config.toml
hidden_size = 160
num_attention_heads = 5
num_key_value_heads = 1
norm = "rmsnorm"
qk_norm = false
attn_scale = 0.177
batch_tokens = 16384
max_steps = 6366
Each number is 128 + 32 x the weight over its row's rms, rounded and kept within 0 to 255. Layers, rows and columns count from 0. Numbers have three digits each. The size before them is the row's rms in percent of the matrix's.

# layer 6 MLP up, 448x160, rms 0.103, rows 205-218, columns 0-159
097:071056125128179156086150126131081092118110183132092105097136166087091137109105132178080123123153143127162115102159147134178157101140130102143148080114129150138179089126107084151118161082118078077119164179138123131174123102143151089153193121133153102128171115123126164187208105130087132114157164105135150141147137120180022142128104091128119072071126130141172118130126061134139099115128103173137109129098081129107157163036127146118162125146168093119151134126159166043071122128110148
083:093154046138114134128087174115116159174113118157139098140093109113204069121103109151041148086129133133054139111117088116139193160088102165153157088112139111084164173105154096085139144154136161145116121038162150083116118094143168161109124182117131107122118126166128150096124104127162126137181085096174079159099119125102128102164156118117115104140186102136114143063150157146082180153075103147133084134098113111127118071082104157154100196119150104084086144100105063149123113161115156
108:158125192155147123145114115147159160123149062157079065107101141166154133168094124139186129166147153097136099086184098115138193100156079132159119154104138181121135118150080095093121140113091099151110118105134181231111134128144112124144081146137120118138153109111060138142155107126114140155136113140108087154119075166186125079131134168111125155111126104107089139141105125116121120112130089161115156137118165143129143234120142125087157210147098180180233113167170167152142126167160166
106:087144116156163118091091106090109130138168140153067140082122038082199068093149169151178132155108154093113138119143079127112162107086094127139144075097073194120192123117107093130172117080145116110109141094137174117114161135173081079098162198209168115158114127090169178164156077153161119111140153109159136122148102116184107114127127120169154143186148145130093145122154082149157137106140156104125105135076137090182209109130156141104166138125113117136091087157108124102102132158145150
101:174135147121110116113157109186179160164109170155135146126149106097134113145168141100100099146123113128122143172185084138112164171111109148149133129128194166125138115120156085125059139153116138121162084076116200133184157140106046088071177202126109085126124129072131142106097089102100077191200146090135113161146114101139150112103078116158113133116138060064165123113121107091123098136133114102135181149163116110179139121115139097122122130125215083146164177073138154116095145183168133
096:100121100164075143084107067111143133106146149175128172129112189108118132140157138111079125191170117164067162140126165134152100055181159153149127109151118136127125155092106089154146078133145130143152128122133162061146104125106164111121139120213162154120135201136079108121135119152087148109152186160174136176131187088113069104153140123151172139122082130119131135140128120112151092156148127030111153073146145107098061133155065210123121130119097132128158101156089160083175083160104135
101:134149188139102138135080173104161128115138186122113078118164103073041097116155171178146145121183085076206106100123165132145119136121116132080173151120156145124145111103160151112142109127160137141127035176092085138102164141150158186182162201164099112108137112110121139131114154107098181097098075139112106114151109117126095165121069150128127138142162116146127156147101143115094105167104094135127086138062175183128116091102199087083150113113161137118179136158099169177152078117129166
100:163079151131082110115158161158139156137130159127153149099100186088126105083095115038077158166156112127094173059189111149108121149125180171157167105082125113156166123130153170109142115139144116097143110166139136138103094201119133193142120140099116114180176104086121120165139142158115124126118157107090128078131182187115118168170141073097168142143158124094144138170241089138098137112136108119165144075123181163151142120117064130094122155089103134138107186151107089077121090130116095
111:022128097096106093144139101181132133131115090179161191100130116126128188063085138092109138162166103170131110141111121059114111132133090099163118114171136087105121107076114146154147147087142108111093178164080082097149057135099079115127094106148125115145194159140097173121106143071120107172184077097119098093139160138179114165147152123123116066184093088177160129099120188153180063087151124100133113085137085100142120147122178123123161155113095139144128112118174149107130117149104125
098:230121102162115223080098168113117103150120061142124150097118099122196113087069130111109098155127137110097112171078118151109113146167142162155143123128096160120120137179143100145035141097126114168136163094115153130136126139144064117156120094165173078126088144103172159114090134157100143156175187095147094163112127090071141164124129116112135116130163101148141167139165151104190101071150098173108153133140065124146121081124064087129133126105182096089148130135140190123152110143168096
093:122126143196139059115142137136092099113063178099115131124083119093153112122185141171100143138106205088110121111104142155086132086060132136138129052112139128129058116103094126137102176140143163117130146098092214133116208181122098068138167101159141108129135112142231120170173110166146163129129146131151111127129146163107111100106084152086130166132096127153105142103135131125135156070110132113131102118132105193125181118088122121149117065115101160082102102154218080123120143118125105
100:141081114156121113155148136157115186127112113102176126205183151206150121173128126133132161184119138045084145106125108105133175106171079143101100114129137169152141149113055130148078091150092137159122136166180121141065153164109167074142116114118124079156179149119184081174119096180134148128133110106097143122176172128102100147105103146096099200078145093098105050142204076142113121130118101143140149180180120130127167135144145130109116150133111139093174135125148163113151155055137122
106:099191106127164123078145111128105105110158104093054144184124093132125161211118108173178188077106119156144148148104118152115156108104149084162130135140118107208086119089137117125052182072086183138076150086146101166138130104092180115139119152052094153162151102126080130155150173120142147093114160127146130182113140145111150092152131117116110155172110173086103107139083117158112138136164170170142103107120145141097151184151138123142095129119094156134229122164100104151151121069108154
122:166168122104153147072132067147166117138162181151115061125090142126045123136167126122134106181162133129156133167132082079155143081156134094142128183085116156132133154099158095074165072212143101131174090130096141167123168143161091134137109179152100117157160072183129086080152144152118139126089128151140152157135086120100165153155093135201146168161148185114151124119119151098141104124070153113096100147116185129117109121093112127030100153124137115105113123162097093196141121153125080
# layer 6 MLP down (transposed), 448x160, rms 0.0998, rows 205-218, columns 0-159
099:149105102145118144060135133133100108111069118104128132117077112141142094204141129123164161149154054123148129164125146159056097161151173134101223061081154199128103115147128122111144105113049134109114119160101060130116193130156109157127142110087062134129167132142164156149114159141167143159106210157106106148142127136123146119138090123118122113135175160202091125134138146152095134129133172092140164078106127134153125156124073160128123124130132163017134161151152149150099160088123170
084:121114174113154067148151130167148112126104093152158129133146128140127167130119094099060135096125126144179062079117170152138189169045110135069116122141102152088130146118154118082139141107133149105159142149198116143139113120185098079116082084144150154161181136067106137093149103144181197108143104126112166094101124083173139172117099123207097100111117172108153175077092146129071146140139167177162152099147079145108120164142140094143086118168172074171103138095182125156174104122136159
110:127059092102088114178098086121155069079096148174122155102112138152074077072153144097109123103140105138147137091083080108132163187103115155114081155118082186195092192125167078107139139148097152148154145122086171135084147054092142132144110126100137134127112116124116144106157143139141128068120115082156127142122105169119100155142088134172124136204134169137126125130133101133094148103163085133148171166085088072107162111171130201071162155126146177095189129124067164167107117089145140
107:096179140094160125176080123063114189089104097109148137137122120016131173153125161125135144158198156074150154131095129142071141185115100136164131107101117158095187119140120139144107157095124150144109151105115172136156099159118121172163130150127115111122145062065158140047051109111190125157109144128056132147143171090093163071130111172130100126102127153112161135149156158173179095125188118118093148121152148141136114108152096145133134047133096098163104123153165106124161124162093111
103:116136157144128103109143130167157162064106145160156161104121072161157116101109123092136141084176136123167133141093093097088114143142119110143107131115146111082130135226109067102060127155124144171110139111120141156107147113162106106182171136128089144094110120064107161134114137183082145133116094110112140147119113125124208148059115156139121129114130105105157172086083141150121106093145126169052116114159183133123173119122152103167134086126121056063063210091062092184167141133071143
100:134244157110135122153093133131107124184141180151125184133177098117176165127068171179117114152090098128076091163129125154119182121157121089164072162129115142117161125126117112129148155106123197090131089147127177107083149076102126141151138137105119149123150119163068133104097110112140142073141106085056114102163109108124153124169132127154148078139141140156098083122120163151150115133026177124079122127082149129156084149129151117121129127109088098105144087111062093147097104079050173
101:156096107113101161075150196089132123194181097083139163163120147108100140162114164117146197092168125125142152141076111133085171146161161131137117113127128127125170112113176167137141162070105162084164130089133108138134186120137148144048131112131149121131116081145122116114077138084139135170099131146081103180143183128132129069151134069122134147106060202101127197180176118107144142156125154182152120076184127168147110126097091083135166108146121081117136170121160099164162194100156165
099:128183184107148048062185107117172130193107090102196125149162119140078074085131165100172148090089091161152086134123137172148138120061157142116093120133179102163180128073105122113104153183165159140109111162133131125130137085105153084114088146143158147125099106127143080133108117081090181139157169178145105149128138084217132135143147140140201101114113153122111092132078081147084159092112074103163126152159156138153120102155142111153146164142082140145116135134127085149115087115190118
111:087110103123176124099132163146170094201168123112174106121166131159139141059095160164137050106162157100076079176166132107143120081124126131165114152155181113131141090107135145200121103104117111130151153184159114104165079127132143113079099144160150132119175158159141090140169097153131139063112048096165092143131107153125170140096073118065096125164056105155112126134068150092127186153126143127168158138122121213164134175142127109149142144185163141159091143088142147124160103099148132
095:140126074108123088127081224164111125161039111140125114116133135126116136071130089096170154088120119121110179114108109063152195104147171163120138104141126151109122121134115098156060164092086122167114193153120129132089154100093147139176141106114107147131153187101095193142158134118176144115140148063143149163130142127108143168132234136104186067156100130166104139114124087048119170135143101172123091138142090142145069126125070135157141134136145107130114118095147106080181122145137170
096:183122130125165140097163168153129113066087083175079200127124146075131134116107098166128128149114114038114109147136166155159161131126107127099128096145162165127140081135116101170109115106107171146138085144143140129120112148155102124151141043117146085128062144142112164156133092133176164070102162160115142139191148129162173127159145089078104142142083108159154044127093119146145088128124184062129177134091080080116101050104156133199117176124144126155140096142121127156132071159092151
102:152075122132100078165111117133082099090127087106106131203135140132213137136097161103178095157143094079121115100071106109104128148068123189165158110116136130117141127167123107123130111169109137138115121111155117171147052108169137126159093128123106095098152083094171100141134151138176072126098118154153101114087152124160110141130106098097173176122085065133162164101143100134162110069116083108126166191111136162050110140117111103079159159095134148076083148137197157114208164081140163
106:161071082110189119061132153145062117160124142147096163094039144105109100083101132130136167054136119145099193099153162159152116148115135126134102138083110138128133061109073145133093195163100154099167090117110138190135171130177134161178117151077103122146111166116105160119144123134170090160121136134114125149149098122148108122092156089074092115123117125125143049074143098146083079135173099167083127078126158061129156134067163094113126126132057110097138142153113077140162100141114125
112:120066137113053093166114088074154050116135111092105105133192148167090121128130094141116195088096125142082134128140174141110146115131128124175171129138191130115156155161197094121162090091099109155121187194104151099072101101113110136081112129147084128106107117147179113095080101099096138110130152095062175156132126098107120134151176132154163051112164169147154151139190070134136079099141126128084173155108153103125115145155095079107093071118089120090117106090097143177127130132116143
# layer 6 MLP gate, 448x160, rms 0.107, rows 206-218, columns 0-159
080:153175188162102108102122152106173166119062152090106084162141139163129170158127152147194162028118162160146130060145114129143201129086138087104162119102111115100133177114116102134111124124124138116139130181145131114162164063153105126117161109103151145127167121112102123114161141133149147058065102183177141121080108149127121115152195113127144140131128119130157065086058065096106147111085138115097133095092191123102176074078133122117097110152138115154115109121129129133168087141043169
111:067116085099129132179112093171122165140141158088083119107138138074126107107147144094109086173129170165110093137191057096155134142130107105144138107161147164165155131145083148131145164147053126170134168122113138161119064148140121141050134134133167116139111118099122127131145096217110125133165079102149191080094139148177105073127086086121067055152099105090118102147194156136136108125126144134160092159144144133166158130131096171131150086146094205122130130179105100119083090175080158
101:127134128123163142136132060203162158163129159105131168130108198138136181158102116150072113105128105163111076145189107099116107054087097105175174138166105139116111141166094097091197099167147088138139160137142143160177056114114074161146147116133143124140164087155109139156143125130085127104176172154120199126102156115132132136108159171087103094137146082132159109176108124060103154188154159097132094130174102152072108158140118180115092080152153086144169099102165103130194095140159127
106:145112165056136177119171072125147169162180156103122063076122125108079132186162102133075106125129100124091182109175075101160129104166139117173130191125123145136128194123150100124131117104114170129159116123080166148196111138098092116077135219121111130105169080113154154142127116113119101127148153116110201135067117141186073134141093111161086167144178125065119107091074093095080116132097122074104125127165136130130180145123146153107099154171158078175125143117132132142092138155141094
103:132199127104165145128186112116146116134122163114123161128128113124120121145142097157169111123140159162148162145157094139120124114121103086184159129081098177190154154120178112132180138134137146129094045122133135100151097159060102079075201229105172156111141159122031153114125099160077192136142147139109145156120064141149109105116116131135101169156165120119164122142122166091072106150105125171167144090138164112127129113076142184197089173141185146180151121140107085095109143140134131
095:148170223120141113075146061117200152190120156116142112151100077102054137182096115163116152150094110125117124123103121161119171103117059090116105124152151153153142141122116054086176141179119143149090131104132134136053133109136111120080129136119112146134180158137071103086147139120095178138093109102177148137147129135173144151105142130119099185142170206083116133114078132101120117123157132123159153115033140133130078188139169145104143145142165148154158119158068088112119134175142170
099:113138066137135165204123159149138200133116121105159123170133148115129143155139133122138141139106136147161153076134076080078094150162156166226118134131144143167148135095132189158131075113045192143138194101122172143155118133108130139130092130166175077075150155158106153095112176107140133173104126117111120087118083145082101049082168179078128121136141144198104097117118086174114113134087129154143138123156171129140161155120123148082088118160123206133101126109098164121166134134093091
108:129160109141158103020167130161150135111158120073122094158153165107112180095145110153121129147121145151162106143063123098159110128179141145104078191128089117151087175123159120114154107148112077165153093113151108126133108175095154101117099110158130127093083132148083161163172135166133142132059131091137187125124114092060141141160183133162107117148133149111176091143070178046125144133104181169139142103109198128103117144085133170123088092175136118182136107157051112192106122112148110
102:103171125120163117117085146175049130219144136160128139103120072145146195057086146079107094116196098157122095135129154122184131112116169100170120154114102138088127149090131137134155128110122200154147184138145161103108148148137119178097131140145114088163132116083120125159107086157124181064072151133114170088100129163120136178142081122175070136128116147162195152139135126075089104146089151079182104133144109149142129097059142165188141134137124095119151152071151085126117129106183123
090:083062137128127056107123107130113142116079112124112094069113097141115131115159074136074132125118075115088131075182119122119118095119161084175146111143114130182135152065118111156128169168147133115094108137122153175089186166107145108103147130170107165104124169126139107100169076133126168110106120071149173125107147198084074156088072142108100166094126147112143106133164121092083125093121061088151128128118158194091154145102133131107133122142109124124164048049178090062116100124103064
093:113102089096072196144122145082165122153154167095145102085174170153104149106109126120086147121156108102083149085151087183162165154115118108133133139108141116197164148126080170108121128117117164083167124196146135126132142122115159139119107139147065120135163096143099099116116106127157136111177135075107169095068155162129051161141153108135086135152171176129185114161090150177063190161118175148178117103122114181091200122202061107121158148122118144143074118102122140102101115121100172
105:097181090111157136077128093174100154094123089104154122129134086155151142185084108128113139113073145141154178105137100112166163084142154085129061154151088111169086142103135163175088122109202117127145194121139115124093111123073181096170137147114115121138175125153101137125163105162130144132089103140163185144089164160097117157164076148138132132201107100104095053164172156149099135136101152131130091113169149135109131163186134109159156147159113146176194091110082129176124093097057061
108:146130071088159117092130112128150104159159184119148102128144078088161197074137091129142053133163112188107135114120134118151151116181125100140115148148082097163124155138168131135136188143132123125142087136097095127119123170141142159052131183099160121132160182165125118121128123141093160145062139122125155177084102104123091079154141088175096107165114129116234119121113183073119151130079170132124107160121147127136119114081142206142077117155163128099153121226086077155138136149152082